{"n_head": 2, "positions": "rope", "init": "trunc", "train_tokens": 138700000}
Each number is 128 + 32 x the weight over its row's rms, rounded and kept within 0 to 255. Layers, rows and columns count from 0. Numbers have three digits each. The size before them is the row's rms in percent of the matrix's.

# layer 7 attention output (transposed), 128x128, rms 0.115, rows 103-127, columns 64-127
099:130130145150113147123170094124131096113136165133137074154099145174089122106163157117073098125058095134118134165119217122119100146146155096137134087177196110168101117110160155090190116131136102
124:141101063093127135150131091176132152127143159079118156149197079163150122113088123144046183132162099122090112132155091157103127082130125113119100136091112202114148125149142141166098167123123132
095:192133138114125143134063135139102094171077100118102102154177115173136136126140218098101146096052170199076134157101142127167124120096164137151169097122157106085076138124123155135165127130162125
117:106113146170075129138167126035106097120163106135116118070109193163144084127115102090129093138155123166081145153118091144127108112174151113152129126107122089089126069138141171135115139097106120
112:164145121076095110156043154095059118080121167084088098164165133175141160130131103096163090142124077130221065155116128140134123131108155127153112151092076157107110136134155149128108139176130103
108:123122093140150138121138143108140059122123087101152133135173125155097081144147071149125131122155185137142119114116170114107124151111104114086164076145084113096100186116063145125113111131117154
126:155091115121118076124141146154117126074133111193167134068079157100146153100147111102116105125146143126192115096141169095101111140148129095169129133155146181189172101118223155137171130136140140
100:094176164192120110084159158182098142165094066122118103108130122152132178111131122122179145118121103157079105142163139154110148136089134158111096117151111148087109122151142114126096153154146144
112:201156088188178125168088150145153099115098099087146129132080115119199073058113093098149087150083103160124108107127133163164109125093172146075113068125100077128156115122121138156112126067153086
108:035124109177065117138144083099148171116136141159098140100092185166139130130100100067075091179136077100149125158153106172121121150165145112084115092110128138158046157114102178121181147063111117
100:074182088168159140142136140124123124100119143101144144100100091110119096150110116135149086150133104134212159170153147165123132128149126118071117093127132118117082136119200079087102132192173173
102:207138111064154134151087117136177124138103088135170104146131127102136105078115099145118100140114162181132163188126105115091152108112133098132147144145156129154118144085141090137097091195081143
114:096140103125132122153133140134175123164201096155150096117110115074131136180126131096089142076095071094070035088076154127089109117121095189072180106080141210130168118182121115111112138119073128
111:140201157105147143150090163082100140135109163133050125119067156088147145189150158132046169097091153130137166122192108122130106123108123140093119089144181163105121102132142106132140132127195108
108:112116189043099062153098115148126209177078139140097087158145129140142123058062152154126132091135126147070167140194080137175108117118145128117101109167140095162120089123145120113124088085124161
105:155067154132055087110157090132119140112133148078079144149107131143085155157176107148190112115132144101119095144098094160109100106071121169195164157122153096085112074074092080126122151174146149
108:086118139113106090121089095152125152134153156113137146129028138045147094060137103148164089110161094107141078128170058153135173153132123113118136154149176132114054093137118072154180124114151078
109:077074159133140135173163111146112082154146137137139104133105109104122066098072129169110160154202164096098065113190164130057095130124117157155124135135191129139221098102036074112132136096137103
115:068172151132189137106106075178107089151150168137130084167177120084125118201132132099089104113062162136096101190157081183088148150180115134119131183117097130137121184064160086180158129177167106
101:105072117100173146157091170109066111122171185150135080125197155097161158128136142122082140156066183179113070151157093178180100150157119107111172116131095104120125083129162154185125132189085102
101:205130122125050110123167137118083101176132121153123144205153096095088142152076128165180155141145081111141147126113172143149146090132131160122170112128096128112129065162170125068160157120101131
120:147127084168148161124152140192064131078089103125138122133178124117110129161131135180150114103108131120193117133199190120139129130119092145105105148151137120106202152112156123112132193084177189
097:161125109171109098058100168173125216128136129115100147162116139143108137152186103132127133132109039068156089155050054124196103122089133105143158125083084099100133102153090181132122170108116069
099:122133153130187119115156143116091081136114114103084153182143157084114044115216110142163121133177121122134101118062130151156103162120087085149174144164143151177136143116152138144084100096143134
114:130133169180094090121152137093111087119155150117195142063101111152138143096063050147118134077107144112149171131154092144164126145123143117160130172181131101095174154131101155132105147181196088
# layer 7 attention value, 128x128, rms 0.182, rows 104-127, columns 64-127
134:166100173101099074117144154159123130116159124163127125124124054094145143205098175106106099052123160144107095140141113133031125193138093148111060124120126123104176098108170086140148098099155103
102:133162114117122117117087155094136094122116142161123135097181145195183175107144200095107139167097156119052115069077102164116113156134124113094151107099161064089179134145106087112119108130149174
128:167137149152160177098157102075126113054127128109146076068142130086058177175137139139169144121131068157140171117130120127169113109154179156103139194122148148098137105158114125144144128103138132
119:146107073113126145161093105107076149155121131068092116098127164122136147155139149121167117137115145141177069186105104140154168145156133116106103090117097126106156125126154136106139123138161114
117:118131133143107137158140132151125120151122131155147149148223148136130123116129145130110095158216146172130166113131140073151123147151102133108110119106082125106106130095135085032085096068156129
133:074121091149142081082144135080117128065097148169162115140105149163156071118120112099095208097098127087180103169099115110071116058117121183177108099126155129091106131128183149185147110091144127
107:178132158124165157108142127156082133064146132129199182155143129097146123104110150133171153156074083166142107125100064159189075184098135124033138144131127082064146125130094092093122142110122110
119:112066043142068145100164091106197131136056095099151075098134120122127143098130170122085117098099163140077112107118146162113146147125165158062210133133129184116117156130140141111097123115111186
116:127134149163185172042094085130114161094175099127214135163089081148093170093119083096138130115120072141113147098169135073110147110147146133128158144115135118166150131135163068153161050103105177
105:114097152148151170126161168113082153148141068052171175099120110141141053076163139079088148199138158110116167132139109106097130096132138133124146095091064131130148094086122097146113084141110059
108:113188158108137134103131077145085132120103116159108084089149103101182096070151187168098128122108161108131122105080120117159085152118107103103122134169132107067106222122121116125086128129127122
126:154131098131121087141110146186143129157181141138126126136186135114118116170155092075157119094156116143164150207113109113119147091129084091058093066140143122115098160124113114132158151145077116
121:158123136153137132095106154071127080160137150098077191115136153125110120144143138135069144124099156117119082121154142131118161129140162074130071176208163152133105152112086112120090094146050107
119:111148103113134089088142143114123143130127106069180074139079131135112165077113166196105075113148112069095112076163117166099123143077138154165138172144103054123090109165141201192089154120101126
107:132120194090101143088182131103175101137149163108116161096129210153088208125155136169162138172156142129141156129096099171160136139111101133132119166098106141126141125158071129084154093171131175
118:163134124088178172057144087134189155166113114078118152157112126101137110146108133148089073037129118083173059041145102149095186194134102171154147112153172113137159145148154117157160101125110096
120:129056148140148066140194065193154099126126143135156141095136145103088152137076098168146058122198126150149153104137136126105098154129082079144149106119195132130128149151157155160114120075153106
132:152099137138166170134090126154057133162117124100157095168090160078097119193126142091170080140065123122111137148104121102130184137153109100182075137173109111100154140063139108088166104156133110
109:131097107160150115109125177142144189125170166116123096072097159119149116209125225089084128120074136113137096120129120140143151185130144163108133215155146120150152108126163106163138182120120081
112:085139113101115068091135124137137045154142111156112131158138114145127090112125093115115077157147120185089142173156105205114034160190126127113086108085118097150104102142108180132127150137154070
135:075095109164112136152134232148131124146115098131160172150146182139149125113132110157076095192096184075113152127114204086084090185122211172148118142079081178145134128120184155172074169110163148
105:136173132115106112086118157093153083150139127138140096123127110100146104167164107078104167077117125103176113118088152146145167126113124124120164148130103111170158126097081128133160104190143137
110:099137116103155102125141109106122127147157091119117076128136100117193077175172116123144126128138176153139128120083104163124126131135046116143143108081131142081140108115087068158139081085089123
123:099133116161152138085163101147117127118133108131148123070102154116074148124052103149166170193110085102124138144091096158174184171148119168100139125144102115179106140129104166088096130143162173
# layer 7 MLP gate, 192x128, rms 0.191, rows 0-54, columns 64-127
108:132132145125136127154043110125090142161103111157145162079137098170157187129143120109126151118112134129192138111122124090098156085233120138063122109112110119116152081137130112133089193141184078
091:111156183120144104178151137054080061141146109146101135155161125164109097175086111084156133173158075133149109122153143098129098107191181157168111085088150090124151058126107136147133057073145131
105:138137157127146094087157077121078105107186112179163071112181153130146092161134103110152144124126133108056166133076143134164080126130142129135117100174140175181131098153137136067124106188145147
104:142151123118141163151070135145126124140143115100178151175176109214126092145075080132070156072133128189123104113083117145124106108193151114111087159113150175080116089131180127233124152143189117
080:117108175074110082151129108212141161072119121099127127137136131089105090143153123073114131129123113109159130183040131086137088115125115082114127137106101095122167110098174142122115081119158123
100:132166143128152204117022179138110164138124122080113149129149064127138105151096109126090090114125129145097095107155161130096133083093129119041172102130100102131146124168088168111137159129156144
088:106103174133151086137101137158159121096099155184137088125106114081102158118083115084129169172119118109180072139109205104095140115133141119152146150102101139109155159053099191111197173118124118
104:185092129105116098120111119154113111144198123163131137166104132196109045150079200148156111110102083166096143103144129162087133083054120136141158100199137143196170122147125126098155152149101158
089:144121161142095120123107105095103083119145116092126176165134107185142103145086104102123148135093120135125127137118117159167118081143156100095152157102162166151156136114139148156104115181152150
100:148120073098125186160133165135089123138105171075179123173109111127154176164092108156148114050126139088161115123069133150162191102089087132161083120130131130119138117101093120119101182144078147
087:172134077144099084102121148116082163111118102092129147081220133121093120068110150047157141153123112164105159121128157086099088151164104128089075126117078207127141117151153121132121138129176167
090:076165098115124150157053103111150200141112122149071178123133065114153189090095123136147176170149114124141160125185128131097173111123182113113079148122080113158110180096140100164168122130147170
104:077122176133126084160131190123093198133134149140127097174155120179071145149123105105066155114159161119171133182088106059101079126172156141101084122172149129165130076112114150110159129189135175
088:127141144166056088125088156152130090078146135136121107095072112123103129114113189135089172080117123197146192112144105113170146126111128073102094075151165113143126074165122143106099133099174185
119:152130137083092103131124084159134140183151147131144087186131109042143133164180119091078175133093120104122109169121160139134148117114100157164115123108128171147107103108057116061053143124144160
098:195130082129152093148120090133111137115141131102143093169063102148113206109158133183081154132130129090145131128081166092139143143102156118139059165184163147123115163118113101154100097135107056
105:074106128096141214116133132165058115152185115146153145128109107143096099099185122150152153182123126169100165135114114126073097156098103096082133152139087086082091111142154171212160125122156128
099:141137152139110110068112078135066148123156168095117141162148141112120110173110139124136202107111140123178122157103161141125153125166159142127123060193147166062154158159183139120126142092125128
115:072134173122071082120114047150119142120084083106158127147168107065157106143156062113096177099144109108163151127173089157112132121126113032155121174147082113123142089165146147139112136121138129
074:131164139134117147049123090133080132160138101101099091166127102117077085180129097114053165079117078092157137178098115173133163072165148097119095158119106148129164126148121121131104088162104174
109:129131163085100134162139141172095135175132062153109104161171138100070085139107106136064216091123070113144121103122114139150136131127110120140177187117082108131146130149113119178065167129151126
099:143069143120103137169113154114086179103105171131111174220149099152153109103128148144136121169122138091163074109108134142126153109170111144166185139137134122129117081078109183141112185144151104
112:115107124177180186077081174154109129168150098106108121162110122126141101131101102121138098144174104066077138161150129131090086074168086091105140071130121184109114102129144157152136172128149127
101:110213140168124147108133130092108094079148146162095124101131120094109095104164112157149173137126127106122087146149140080126137120039096122095171152113132166167151073120126189163136095108114107
091:124087168071116095169084114123113051156128100169088165142104105088140139117027055134149062140101129146131106122142112130146105147094089107164094106092123173087142107116191144079168132141098120
096:107118159097144130121098127112072171081123116160114165123144108097117143067087108115147118198031157139124115143149070155107158150134135092117131123189175095130125155147147139118129124099141112
081:144149108132210169166066158143109111122126130127112117160116075156137122113122128059093181126151140135042173147096092131142117114136184184216142118099156101143148116141104156151060148140167123
086:166129133120119165104102125145124133116151076097171140142128107112119101165141128106056170114138123115202223101134131088055129094149163082087126145132118123154127153133099136139120101144123176
096:142170101137143175075120163068135165113120130085125051107153099116106111138120163136126138127168124114114174065171156079186143155112099082093138077121108153115206163192093145112149117083104106
096:164163129143146215129069128124185113139116144156148124124150117083117193130142081147118087128063153116147162178106047123142131066096109144140131103086122138064167182131174189142065101153140127
106:112146122135112131128119160115120138125033142126111149120168105161057135131177081123069079090119138165175156134180128143126146116085096138066129126059111176165143114129075165156113094127140149
109:116126171117111153063136164154167164073122111074170096099118058198133130108068129130141216123132145132131152091141130170128140053140082125114117083103103162179174111097108148120123166092175137
118:133109133156142106070115099168147137060112119103098102145085095094150136133146118151103130212098061097119135129142214155133159108142160088129125130141140105096161111113150088067082126183095173
082:115149146101089107077128110055183122178131107145081157083103134090111101122131149149133093105133109133102072145133131218131083143115096092175078129115186096102184127127130187149170179093119183
109:109130143108098168163124170090062206126178100101176177134163102112117088133102092137107093112136152110136121108169173164124144140134134147155053132101186088119135136135121134123118102146138151
092:110101079091137144173122145150077200211122101129128088173078127165097102158136123118104127114055125106082130125155131158120085101136193153140103105131140076076157105158108179133059121122150113
104:076116140143143181125146149144130090142136134116082150164124107200093113134107181114117148175105086145182100099176100113094126130143121125160156127075104047073115086154099133159069117115085111
102:140092169124099071161151140114127129106164128120101053129171128138127170044137096168126175170160117153104126142179146096152096139112073034088139097126132179131182093157148131089096134163102116
117:132132107101142150141125070131121181151131129054075104137141112154108114157125132131123142116169142106106095104089113112188175113128102141087109166189207133142116115123171170117091128037156127
101:129095129076183155147053104140179121104107116129136153129218110174093097104162136124142120090139131183091090173112160136166084092093126118124148116116178089101160067093129061128066174100075146
092:156177114099141146101104154125104109202169093036133117152129080104106105097133107119081135165148102129184126157134177200135154163114145169145113128119165154129105157079183151142119134145110130
110:070118127116119142095152076150168116152112144118137103170134160114147192115123136091116129131168127131104142156131134167104088121107114190078150137093114108128180082159084124152180148161094173
103:087148135080100114171134118106147093115103180112136145158118112089163071097140094114126146161175099133103116112109109193109101161142135148138130138114098137079123098101178152191176128174172185
094:094084137117130184082107146163117021124086208150077126130127122061186149166120125133120112165139157107174138165118108141127065116139139102162136121098165094146150150140139181079104121174130093
107:122208118119042173127138144164138119173093154144176101175080093153101131126156161095138216159190117123156103084120059078156163109144107118148157124139168096154177085197118097103140132141108136
090:163111146120088174056122080137127176178120100185111096136183151105163157142102112121161159100118114087136136142114102191106139164151163069119066117098132148143147120171093094085139127122158225
104:153110153114144128139112124091113114151094166144028147155111103155132165158171100151149078060122113112097166180154113132193120079164111083079047076178119117127191152102138163121141121154128081
111:127080067086159110053097088072146159131112119103152106152160089096138099140136104152101148145145108107096108155126090175090146072127097084075120143150083104050120107128148131155110123148146207
101:083084112124119129168081074110178117100110170094100122134171087174107167169109106167145109073088080141092115116094111130138119135085146156089119117118134113141149097094145170171084141095124143
093:145135111071108111172092106086094085077138125095104086116109091154112104166131115124140122126148106143075194193073161138126187121099116140115106112151130114165068109188131158110084119102095118
102:122097098136127155132111091144149112115161090095112065117077099144138125157135152092118105169136136119112116109117182058120145121152110075143102028102118164163141105176134126166117113069177161
096:079059118159102141155121142110206107058178125121117104195081190103106137064141110081089144134169113157099049094135116123200197132093157108092087164104125115120118094137119111115140139121094137
112:122069068104090123134065158143157129113146148121138112121098098096152116173138158146152139172082174127122122145159064158164138085084169137163206213184115202141076081178126164137149109125191124
086:143141124147130098072081173126079127135098126092151071138153083136094106123112102084111109117102192138167169125127117059117123146139097134133191141164124158107158143127136095115102109172202133
111:147155181175160198100123152156132108075143151103152092110130119158122111127087070113143147133122123129167142156078145102138158177123139143113174114108151115013129074112143146127126133127135120
# layer 7 MLP up, 192x128, rms 0.187, rows 0-54, columns 64-127
102:076149117080117108096150131098080081170106196134122188095165100133157130114073072129149134168178085195098094165134123131189105114106114100107136136084097123085059070090140094094163122172119153
100:118093070132123156081120132099141116098112120160109170113170159143135111126128112101106115095169151168062157187123085150113154154164120110142086143183160176218123125099151153097121138181099133
100:160133085106100131116131184146137115155099161117091092158118094058155098093130125121102133108123103165139134174160104168074133131093164149105159148133160078108185098047130095140159122118108161
106:088136101128091152159128091165056120097115134088139174097117149140090082153208156139112159193121142173105117113081169084179114162093108131172121138135056155148179124160149167121161138127114161
082:131131096128118086105207125159120108102109084112139126118139160141143137120143124072090089131078107153150165104086144056151134126134201084102137100133169146109095190101106112174155113119104116
098:148074045105116100165119144112132153058128166158133127139104098126144138083183107131103140136147137130118089129170105098083098153145190158157156097095126170148112128164084145148096164165156124
090:162132135168103089118120187100074164171145099111122121155151095140137166106092104119144152116140145107148096079130144111133151187090079164114095097112141147181165167141135099178185098084125081
095:141081154157102095151140104071146065125140091111113050124174120149085159198093115157092169131188153157173145079118162155145131057058120124100080092110096139147140094168177149113158117139105100
107:109179091091089216127122127092158143141117117135111174102125118159130155133116132182163144120133164135197131132123136114121127197087136169144114164131104144134105141129082134166141169136175074
098:140114129108145109149092023109084137186173151148085198114166111140101156083144141161083120116180122106104138167152111145105107205124138129117125070143098164113098103140175100089118103102131113
092:170127140142086130167077174130145161094128130079151116155075120087088115156162160183157130095097177084125114147129125105117137130118134178170185084134166167162089153089076067131175093137069192
096:182137089151146059086110165078115104109151083152071137091106139079091096165113142159130162067165169127133132090145191093125133098152149060157138110110169088124121148077096169097150078149134089
110:194180194169130086103103144186180087143211128096134123144146072120131123117098130174144095108088121159110101110220156076107155142124137125135165104149072095114091147079122102134173115116160148
091:114170141110125109109152174083140124143095086138098149119087145110128145119092118105080127176140125134125178110152143061158046098150134128188163051199145113114147158084091102140164131133175147
098:109126151097165104132166134092151133135161119149124119124151122123178079148121185143133129105087123074079136130129120087129110109115069136121116144117114120050162118166128105138141082173144124
099:098157124106158114150091132146132102117219204139169111102112138103157131100148129208080162096147105144055145117171155142159106160089114157158134079147104141140182147107152150114085127103178124
104:132171130116142122104111147108133134134133117164143125147178115143109172135104133111208137099187151132149104163175067157203154123113112174114117159096104162105166131111184088166133126127052155
102:132184120121111104179147100161079107156116121148130118162136081125116149127200144137193122040134145164100146109107113137178113155126179147115070149123105129117123075111091122191182145131090096
118:146084102165156170161134147094138130158136155161086154061114119142158096049116148129146081173143171117179121135152107133136134094146093100139083173170161139164121144096177108130137172144157170
091:211107165128045145110157154151121107155117066165183139134095175135128140135158172093128130147120117083131228163196144099135175111096183107138106138136080107125106188143173116152147094097125134
122:085109126127099138128162116156128159015168140156169099160146112121104121174143129137157166135092116144126142085136071111099110095184178110085130145122105100134114047174134104097157124107134095
104:129096173095147100157085128165095054124129152118100173149149119102167122171163176048157134129117177146087059142128132102181115107076131161124197110109170166105119119150063092134121165082131158
102:130159089156176080090082115095155156120071141140106118085098087130096099149119166158147147172156104112072141170118128066129125147165104138111121148107143132121176106177170144157116160106186099
089:093050151150109113173138111115122128171080120175089148089158095152181104109118129118146103152190090178141049142111129161145111145188172109123066098165077159136186151129097095112090125156169156
092:190104096170137119158107166138142146135166136099156146043174060154160116130173075152125126116105119155173118073103064106154138078152097182142107129156120120101135144138169186147130103122186131
098:157081122141097127143121142091167136113178091096148119078131101179127127130106163135152135106103148146109199158082193128144122104154148122156109174117146110119158086072110067054164068110145072
098:166127135088157117087119125158155123200139118064114092128148101112130147130076133167089119110067131162101148121135101158075147093128130111083053165148121167152167139136151129186060073177075133
105:183095089149142154161119101093190112119163140108151178119121129132141093114135142135130124116119195145116090140140087073088117102122077181114140090106181126077091131124124123118141150134151123
092:169132166088160072117148142129126143120197125153157121137152114150153119139145127096169114154121139160099124075128193136107069134174137110148205055143114130149190104119129209147162147110161107
094:106136123077113152172117125109081115147136110123145133140110147154074094144160147133105071099127109200095124089079119157132114161133166173145123170112155149117115075086132142135180123077116118
099:125100057099103129102173130110098085078138096107072205102154124122112133096166062106148072126158167130151145099150153109172070100114133160100130129150129127142145126101156152118153128157172116
094:133145113117082147121117144154137112169114194147114105050162115131115126083151135132136183067116115088103156040188069111098111145064168133148133161155142155089103147080108146082120132126186165
104:136099106120151112148111099083115095141172085119092171140070153131159118056119180148147059123091149123138091063123158123065083126163133153103144159187159105110146127148161101199180098085156162
090:096172095075168179095118066117144108130153193112185110159099122032150087091093150096122084117140190165155111098126149158146153111100136140103112103088139197110162138163113148113136189120142134
097:168151044149156114194092134153184134044104141164115085095114163136104171099136108095114144128112080162136113160113188137145092103142160135088140085082112151070157102101128187102154117160130189
098:166187104111142137165142121131144125050171108090079164120096110098140158116099090094129147079142126177144164172123163083184201100151122144188109051144145103118132139119017128137131142105111152
100:161103103125220159069142117163103147135106161135199120152155166135077126147077110101127089125085121169123130139079095127103091138189112108089154112177122144132155080138168143141152121084092105
104:095069161102209145066118064157099081145089097122160144140087146116166148141137074125114121131117197128128139091102128178117196097105195104103130058123139099104090154082133163106129178164151101
108:135078145152104130107127145122144098109173161139101145134114108135155130158086139184067157130153120102150114133171154135147137043087163069145106155120120170076078116169143149117088176169095115
106:140095155148144081072161107147014168180097098107104119179134134075159131098169118155169148150133154066162129127113083119094118125068145143110169085109102118160125144149127151102073113217130157
097:119149116044140111054072115119099163156128093055136150104106139156071129167181135156093126115150084082127146167078143141121054153137110168120165134122149153169174134113172189099146127140173076
098:129144117126121121104155109053146161113171108039125140145181150133130169152161143149090144132123144074111148121112114162197090136127098138120069133141069150178160105109105105136117145102075100
100:154123182135111176125104117147148070085193073111115155194132109126106161080084143099094132119134113128160148116194176120113146128170156148161113078074043135162141121127165137113121075104121138
099:116154138194167129108143162104096132121119161209090092182182110148138113074104141117126186164146146127212129141079109103065111142146080138199126141119174149122125121121091093122119152112069107
098:164140107165122150116144113110168141158103043114135136101191153128182141115145146131147172143094124165133151132115145076089114104161159132140126152157165114090142093172076112197094038163136121
099:131146186128127097192139138154093207107154141165100106151138110143098150097094143162146125094186089149064149143144160168089116034097095162143170195165138073119101114115104167117146126127074133
107:170155105194155105168136144133137094095134168111148125126170122106112120137187175132156152162147083076144125170077130098126103134144092101123123069145105178107148163159141158159120109100129088
100:204154097103122137175129140130077150099189132149095141102157127130123103052142149145164105125149153072187154135166123096108125194155105119113123133142111147138122154115155169116124146113165179
099:163155126143148200080121165127119199149115121105135116153114052122104107134090129130029152111092175084102107179134184118183109154093151096119148142122123090079094139162133111071174118143172160
100:144162127110133174149202107100141105102130139106112159116170121106073123134091163107145097140139108126134121146149052120109095126164122111092187113094132154084107170112101150148134118157149111
099:185143089085134102179148114070117175107080147207127126095127151079118149097177179118146116097136171137189153183127151153179154121144144123115152155123128199163177116140089091184215123130133129
097:144145162173126199143106134143161162180130111155078200162106052091181135177128088147127133214119092139133123119155115111151159111097156117180113081184117110202128115154098066155136116158138081
102:102157144128117099178155108136094112111077188183158145167158099122109129094184084183124124075149135158165134096118106101160155122103144128085134083073099075095179107082149124107163154151174082
096:182065140160064100097096093110129143110153078078111086153124111171154076093104099054123118149123164134130099131162106151078074153157130143143121109089137194146128075149120116135150108009045100
106:139106143119167138119150165129091179160062139101106100130088154093170188117095181074108150145135181110085098125145159121079096119124150157065115124176136144078077108162154117133138113181077113
# layer 7 MLP down (transposed), 192x128, rms 0.18, rows 0-54, columns 64-127
098:075100150124122094137122218078150112071142167109172118132140100142152113139111168130150106170102142163076149078159088185224195082129153140142107062082130178101114132119135127143148136150138123
097:118117149151122094129145080165145125122169151067120154113079122145130156135144183107161176082077166220157114181099176164132108162118147141094137082106126146080147126101124107122081220132070123
103:143151099097115130119115133120132108120141116096087093197120093159112118140184115150168129149140184136148118101112116126079105180100083096125100145146155127062214135183140120151090125118148158
102:154110171183119115086175122124111140120133141111135128127154061159127139153135133148182133172141127146086181074143166141112091113190069072153107130165106106119126060192127175086132096198172167
107:140137123145114096156126138123182160127101134114126154163151121153139200163098162144138120109124234149094158094171123172177131194119137166122102099162134144109000131149175147107157083097113120
103:130143119088155146099120121108144129218090165074084197087117106137107177096146160101132169106116140106193131064101133119135114162198089126134124129104163125134110186167155100114111143124143174
100:113123155192136117102144171131104109119112133164135126163162156115124174150190106082159065106086176127108173188122109118105144160190067158117077075106119100090118152105177108132098136133058084
100:147209155151170102148115123092097159140166149175103173140162104138159096138120213195126075126084122142153142171156193104113138134125183143166156106167182180129148141113130143133096113032119112
089:171108077096115101146141083152155152136145100118161163105084111149109154128127115145171146167129180152128095082123144134176134138102082121170105123114223082082095065105142091166145158121095097
101:122145135079127103128103092075130173135133130140171162145109076174150101081176009163190147105106154093132145140183109130086155159139157105108107112141150106108130146157100170154102098101064087
091:151175115123087156121163110181133118103134059086189090094108069117109134160118126145136134061140077084153122145136147124084158122151188119112095185111108113156117174120173164074145125148104154
090:121119129124111157088145147160124144167173071088117099155133187104146070163074138168139146119163063157100086091144157106128120091166097140108138106102136144174140117138104145073094114142180132
111:128135048139136139140086055120094083203127120146123145079111167111110141160187100083130095147097176127109097143072097139081102128106215162142108100100179094125083129143122125103094101090085151
087:129127116161150134145090141069175108155074117116123144144131140168148140133112164137130126165150156145116061147119096112138109163126094184127125159169134153117126127128118129128163137129108116
105:102187104189117120115110153127073120165067114085140112098142162092076177109098087152125131088148147126102146104114111144068145132142128058177094128100083134121158137143134131133167098120179091
099:167104129129122097155125156126139129115139048106119145165096103152161170151128093118132156157122141139158197108117161165150131119176079111152148181148113179160146078107118079148162104115155154
098:113065094142148132117090108137120085148163165150161153120102152091130154169120099136177125186120122163125129106081117124108117149126106141110138101096098143135115095091127116109113075172135086
105:143086211131095162127155098109123144110110119086105119094081142120115103130100165085128152182142108112150149096085125192082101133159119130103154159146179143089160151162165116056102128171170115
108:137116154089139141152104128125152163127139137122122133135087176127123144110140148141169087155126154122144114136148140120116194176179078173099172166139156162118102107147074101100136084153143132
099:141124128206139065120144149120138096137115124088127134120107125142156146095120147142157128120129200165117132121093144169153106132079165127139168103125100097145050131078155146139176157130083080
079:106107139113137170144128124107128120100117106143091098165147124165123142087135159124087122124142143086129097161111160139170137122147127168116171140154103092116062117146147119112118152117139130
105:140096144108197143090075180126149073139099134108096130124107136086092126076115094151152103146126141184134085150240147144131143143081166141178179110103102126128137146168104099126081130116115053
102:120154108163116094121146199138155135102121071075086120119173098132173146087162122138148153123137164145092126148074127146098129158164135094118164122181068187077177133118085165094174160156122115
097:093102139084128163143118136118129156123171172202123102126118105169095075115165133160121142142112123194182134143099152110153105162193132171129159156075138197104120081119107131131082166188113166
097:111111125064132134140106088101138129185064093135104129159064201157097135102124096116165172149136087115135162119063132126060107160140144108137119126150109083165175122107080119153183116153198167
098:148156094097073145099155146156160164139126125089093151140155122114136134148117088131047143176061113165135106105208160115118148123118082107175108125090124110100128156144067084151153128073164175
078:136033152116116115096171071094154123119137176134140133121112175166180122123159107116148100180139195203122074072152117136184124197113089132139134122148150094058085106127114107101160115097113073
088:122141145182150076102143110093150125141118161132157141086077101178171122145131107123140120146114202191155073102164097119202133169076116170132159095135174131078100124152095124145147090122113094
097:121097136043066095080168118155120137094148092097159122115188105132084103065148125080094143079058103190159085110140165162141120109156145143145113129115132133116131113109068153123175128115096098
096:136177148115105175109145128157106130096113151092104097077169135138096190135209148119100130105138125119139124102102120133118133132149191105135111079156089071133095146083117113146112123079035108
099:124156089157151102152116139157069100154134154087110092126162158138160094047089114119103076072179100103149158165118149122130112083100137167131172111133119165178106076085134119165164105123113125
101:146126139138162096153099149164119153171139102145104161149100098129135105094078085143138047093138114135104136132118159131096180153130121160129174192083062102140117099095085113180176131130149163
105:149143164083090142133162103171177114100075107135145146097187140128080092131127172086126142155202131175125097130065175103173152141106153140155147140058164087139168160136180098134119125104125056
091:096162153160096169102138135127114126132097131088089106118120087084137078063093152078111184078097115135139125139112174154103129124110178141135117142141100152139155142144107121149144151136144090
101:168109148135103099119066162172160111108156150078108106125106138090055144097110106183121110085157106231105104154083154135150116121158101197078175125111100111195136099146132097142162122084195137
097:076106101130112185077088134178126187126152117156130114172098105168089096128163160172128121145170175182132127125111128121173162126122081141116114114109168151054145084073127114094148164166141138
104:100073125060135127141151144149111157126154179133139096139088203092132097178088151106111171150124106131146164146157094084088111163147055102110165110154158131131134183134111126150186152082155148
105:097155104212150109162113110132121090094125171130130162099120106124083079130145115090119113081114140128114224115081085107077219105125112190147122120118078139094099090115143145112160114174133115
105:102131124120147121148139140112115139162102129110090143142173163080106172117170123096102144107075127133167087111141164134173137093073082095090120137145140148139079152128134056087109130094090180
099:094083120158095160088188194158142095136118137101099100150136155129105112141115112133158116111165125188172100125114084127145095105065081163108131128017171136125095096079105112139106091080157143
092:168147096197156147119100195090160115170152114142159150099142098097191123059114143111137105133150066125119198151089133133148167107111214115139097087081110130175110164106142192141134171154099158
106:130152045116160164094186154125113119191086102123116171125059107143176197095152162146136153182156091135119120085098138154158099097125151117187136138133123093085157102178197115125148075203026132
103:068106164140097065098118148119106179112129083119143121124127105103144106112117097150129149110101110206119140093127106129105196153151170154128098165147159102126147152185073160132124082141131161
094:194187133177152090120120133184165110122153090134139136116147048111150114127081168182156141149072087148120121144102130119102164130149135089123153131221098157105105136131120075161152128124195137
108:176138172126082103150158101178121170142149081096114152109136137127180079140042115094178179142081139105143137111140172158150149096167151148104203129099146118207177137156131099169130138176146157
088:190099132136123157156172097104144132118154083140148143154124156189139187083147147168155153178128162162120064127084078151137094159166119145162132092165173128123100116122160120166104116095134116
106:179163123138133100110107091103124143153133151077092097123143149147121144105157109132107116127053082081094083171119196106142065104119131105088087153129102108135131129079135148146134136074152166
103:164134131139093116133126143144115057116088077119099155150091154131092136134121104120147174180195134144103156103060137085077108182096095136113127180195092171091121163140120124106139090116178147
106:145080116154101151148190126114110049102159158136118145142117159149106175108152190206186108129079117168092110144067121137070161140138183112158151129113125144124116175128122087142085084176142106
099:110118120141090141100157173103087134110116140149118154068132148155134164114141144024112103161147118140143140163156096176105113167098132158155136141165080112163083148132112117112164164084147169
102:155099138169105108174118104111128187132107042148149105158109120123152144095182141182157110170129149094101149162181124145141128114136128105137078076145094166168161140101140085117129176152112112
102:192041164087190110091120116055146120155109122113138125091154111088127130156122104161139152145072089118153162107163157152144149136117156092136154115165107176121137135102098143087129154118174085
108:135179165160145096156118055177146073119130164171109174133175152129098123130123134107175113136133187141117106055135161135119198091042090130106128081107119130112162095063112144115134131138191162
087:136154092116110158184151106192127134126116071141091080125135098116147128171098091110130154142100082131115158183142145156130086128159176095148137173108126133177153131163100183066100152190100128
102:110082129094103130155098140099117123114094040139150127170106180103113135178133133178075114091108138118129171120200128149125118088162144131136139151111139123134162124164174117190159117140147111